{
  "d_mlp": 768,
  "parallel_block": false,
  "init_std_o": 0.0,
  "beta1": 0.95,
  "schedule": "cos"
}
Each number is 128 + 32 x the weight over its row's rms, rounded and kept within 0 to 255. Layers, rows and columns count from 0. Numbers have three digits each. The size before them is the row's rms in percent of the matrix's.

# layer 6 attention query, 192x192, rms 0.0887, rows 132-191, columns 48-95
103:175130125081102131166151197121142165130082181101114141035153165151161108100144079129137142123105107137078072142148100085138153153122103141116152
103:054142158151109149196109163127046121176104198124127127107083094145162166107124129188146101128156090113149065016114118132128120193156124114084134
100:115125150137110176156138119147174116140052135133139176133150138026124151167088128128073133174139169154116124124170173149153185106169099147111180
101:107109085116145147159096123129140153126125121184139068125146106108134098165093143006100134183146108161116153199111122139147106141052075150197158
103:149098187095137100102122165068119111104102121097103171184092136115164154148163166088216128130135176140104150138164097132140111127152146135129099
114:114121132134045123163128196154094130149106103107089189131133097106130168141197121150159196051118131103127099100162179133101100076101165133133119
125:131134094131163097150098035121117129145158160131131087110103121074119096158108108125124116142113210209113186171110114109115110121182103184146074
100:158109144118110092167089092121185134182101093100035177098123137103111101122128107133178071169062109134120151107105179131095152084103122104152152
111:091148165111117161146197108179149183110140110090120110154131176107178105126131166212152214163101144097162138108126149085107171155104115160152068
108:084122069152142095060178083135106141180166160132135119156113109120131158158106192162089121162080126158172164115037181146133161077126142179178143
112:176144140095102121108088108112136122132107138128081099099156068194197086099167130142196154108125097166124115082183158158099117143076092124102154
100:148123152118135147139125166127166140157180075116118128159110147165203107080098129132105182153126178071163081125146186119065103129108115089138157
110:131155115137083090143174133149124136127122198183183134086104116094171176150099149113079096141100124122107129076120167116140117154127141046101130
100:129104070187114164101096100112144119103130202109107127121103106137138144141185157121047161060133124133151091152186164126142137116172109165170149
101:138105135202141119152163108186195124140136144104121156131099092122114057121065128085151088162088111158102187156132145103160124121099101163105128
110:149110111098153132101086109086160180154189122057116156132116145114176169154103053114161089122178139128111172079106143182112076143076180151156103
109:155122114152135094109082093088109144119101110171142098141148078119106156129128100055151185103179153132163107103092145132135121140079130201131108
106:124112146166153123130084099172146130106102118143162137167130102164190061121117115114067114095118011143217154147117098122141157128128144156145109
110:075120199116123087104153136127129156093096222155151100132071149149143140152160157205040168146100138127117164134111185145154156167175156140160140
107:099194108130121160083132183180094145088101142139194110106164113140136141097140151130127175125093107122161104057162158090118156129142121136086111
109:140096136145189225146135109160115157128092167113144136166116114112084114121105108116107145122113160180108149141113103143149104129156152150088173
107:159120192154146061167146143131105130126120097139150144091094104133164122210215158133145199128144121157070108121113119156129135147085041152156122
109:064184094154129088102117127152193120126140123143132149088114132163095139114183164191137111113149115081108139082114097140123129163165136085157145
103:091151144104128183153091203165153085114032124169127145091135116132167131172090154133145111136186126127125108113080189157157108151100098160039095
108:086141158067131147120187087100119123102170188162145094135092121149093160144123120090119119115139168185157124142096044147184096127152167124110150
094:154121110175116191124137161117106123117076052090175117134151119074109068110067137169113098139187159094176149117062131101099121060121113108179194
103:097152145132104100210100101119152105066120128139107191159123132150152071120155147142155176110097153080176182102140153131138134143181086126173131
107:096109135144126130080144118120157127092147090177108155114154108139121120118082152127035067118127153109085125170160076115091083069132132114161162
107:081119134102153100108152122137135122069172148118090152143104148105113097101090057076129154163148159093135190122188086108151116081043120134130149
108:184117126142100150150115116121146060123124141179129106145127193103166108200149139132159133138091188080113108152136134109080126136171183143199140
105:088181103160110073192136124146156179098159157135087140149170149096123095161128162205095133146122086123125098109165204156094140165111109126119204
105:151153125089106171148127154104129143148106137052122162123118172103160110084134117185133118169158139177148117078142122082149115130101154094089114
104:075127142155055147118106180107156096152101132157096144089162064148154131123143164220144132120139132157122113132210124120106168121140205143184134
108:150148092169174159204165113073177103096073078140071149142172123111139113134198169122082139131101171142133112179134150127121165131098157097112115
099:211121130098107144158103141172140107100185131143080109079126134120142100146126082155122143137123149089167088119096129132132116126146138145122110
100:160140085086133145147077135154139173090150120162111113139147148179178112110201134169162044135126064132066080133115141144133126120113166116113140
119:122190170100078105143107158122121116101105128158125147090156136072148111156180108187128128126165065062109190067216140105096152100098108125158113
100:147094098100139091167098118114156104087101143072092174113134149124155099060126166114141116116112108094150113147176111180130106129109120176206104
107:131118142091178109087138142118098140150097181106135098149118083160145143145095110203188128146173056109132095096150096087177136107156102123136171
111:136137086110128123139103133074198099131112143125119115194149097154160144175064148147103162161138115144087127128154123075145178164113112146109146
111:140079101116108161137108112096147138069152094056122121165185135146102194159122122175124156179170112129195125182084074141106160074154146176149134
106:087112118102116101024102189155175110100155139119157151144169180148130137131168132140107117137151136123187118111149093063153126114182143117133192
104:064128067186158096156093145150104172169106126171109196111080130169117205112149139129114170145177083151119148087151104126092080151070083139132158
117:117124162112152141071140164142173131149106118125102141163124152145097109055111112129036113102133125152166112147136094151115119138097109111151195
101:177127138105140084154138078137127149091162094170147114125176099106152140107140150115105135144162111185081199148177083111077099140084133110118146
106:141140192073132149180126149143160071144110121189160163158137125150068131146143061154084172111107170106151126085141162156048142118092147138140160
101:166123178048103125121165122151151211166078156150163140116145128118116130126132086132106067123130135131136110184130101139125066150128135122147116
104:115165169094120126053153165188148146159181145172168084113132148127108179145146132111154116137129126066120111153086150171133119128131121155058127
104:081121152143227123134089125156100109182144104090146173081165105168125116073099124120123112147201138145087127126145144109156112106142118165139141
107:123113145134156120135162166157138148134050074189133113131104144066134097090095110145132136081130080205172139188153124072094127130190158094068159
107:103118160118160159149135107059135140156166159201119098097171100097133133162127138079139111122162150123102097079142147182146079113137150176174173
101:058129202187090170133167134119114112143136151126054168084152103122087172115128118145150127193145141102179130118110154168168098101169135116173087
109:186096086098113160174159181148137106168133133095115099199136169154060113135147080135177163130173099169102145117086131084104137163103136095143144
110:193088138037145115055155114136131080111151155074179076095127100191158200167096094138131138135127083161193119163088075176129133106079074168133143
111:129188148154125158106124126105127049181124143147153170136124150115151159111104165053107146148108149132157144179116132119134060106155146136134137
096:127111111131166116134134114153109156132107117085160162081174163120163097146154151151146145075083126174134159121105045141168189090184103077173111
098:189184123104133160155176106132134136104148170113135139139155128150076097089156131207107118122085167130134143157182104130167110159077190108078110
102:175106114088106136157091157105095148106135123162123145107164131123128210195158107131151080118132071085131193143093140105179165083133095090056137
105:205181159186141155172131129110216104130142140157193115072131125096095177159141166124128120127143157193143146098117113104158119052147089154130103
112:115090134156135141129141116132078122133162133132119148150157126067097107090076116084111136074114182096180114122145084107158155127093100144200121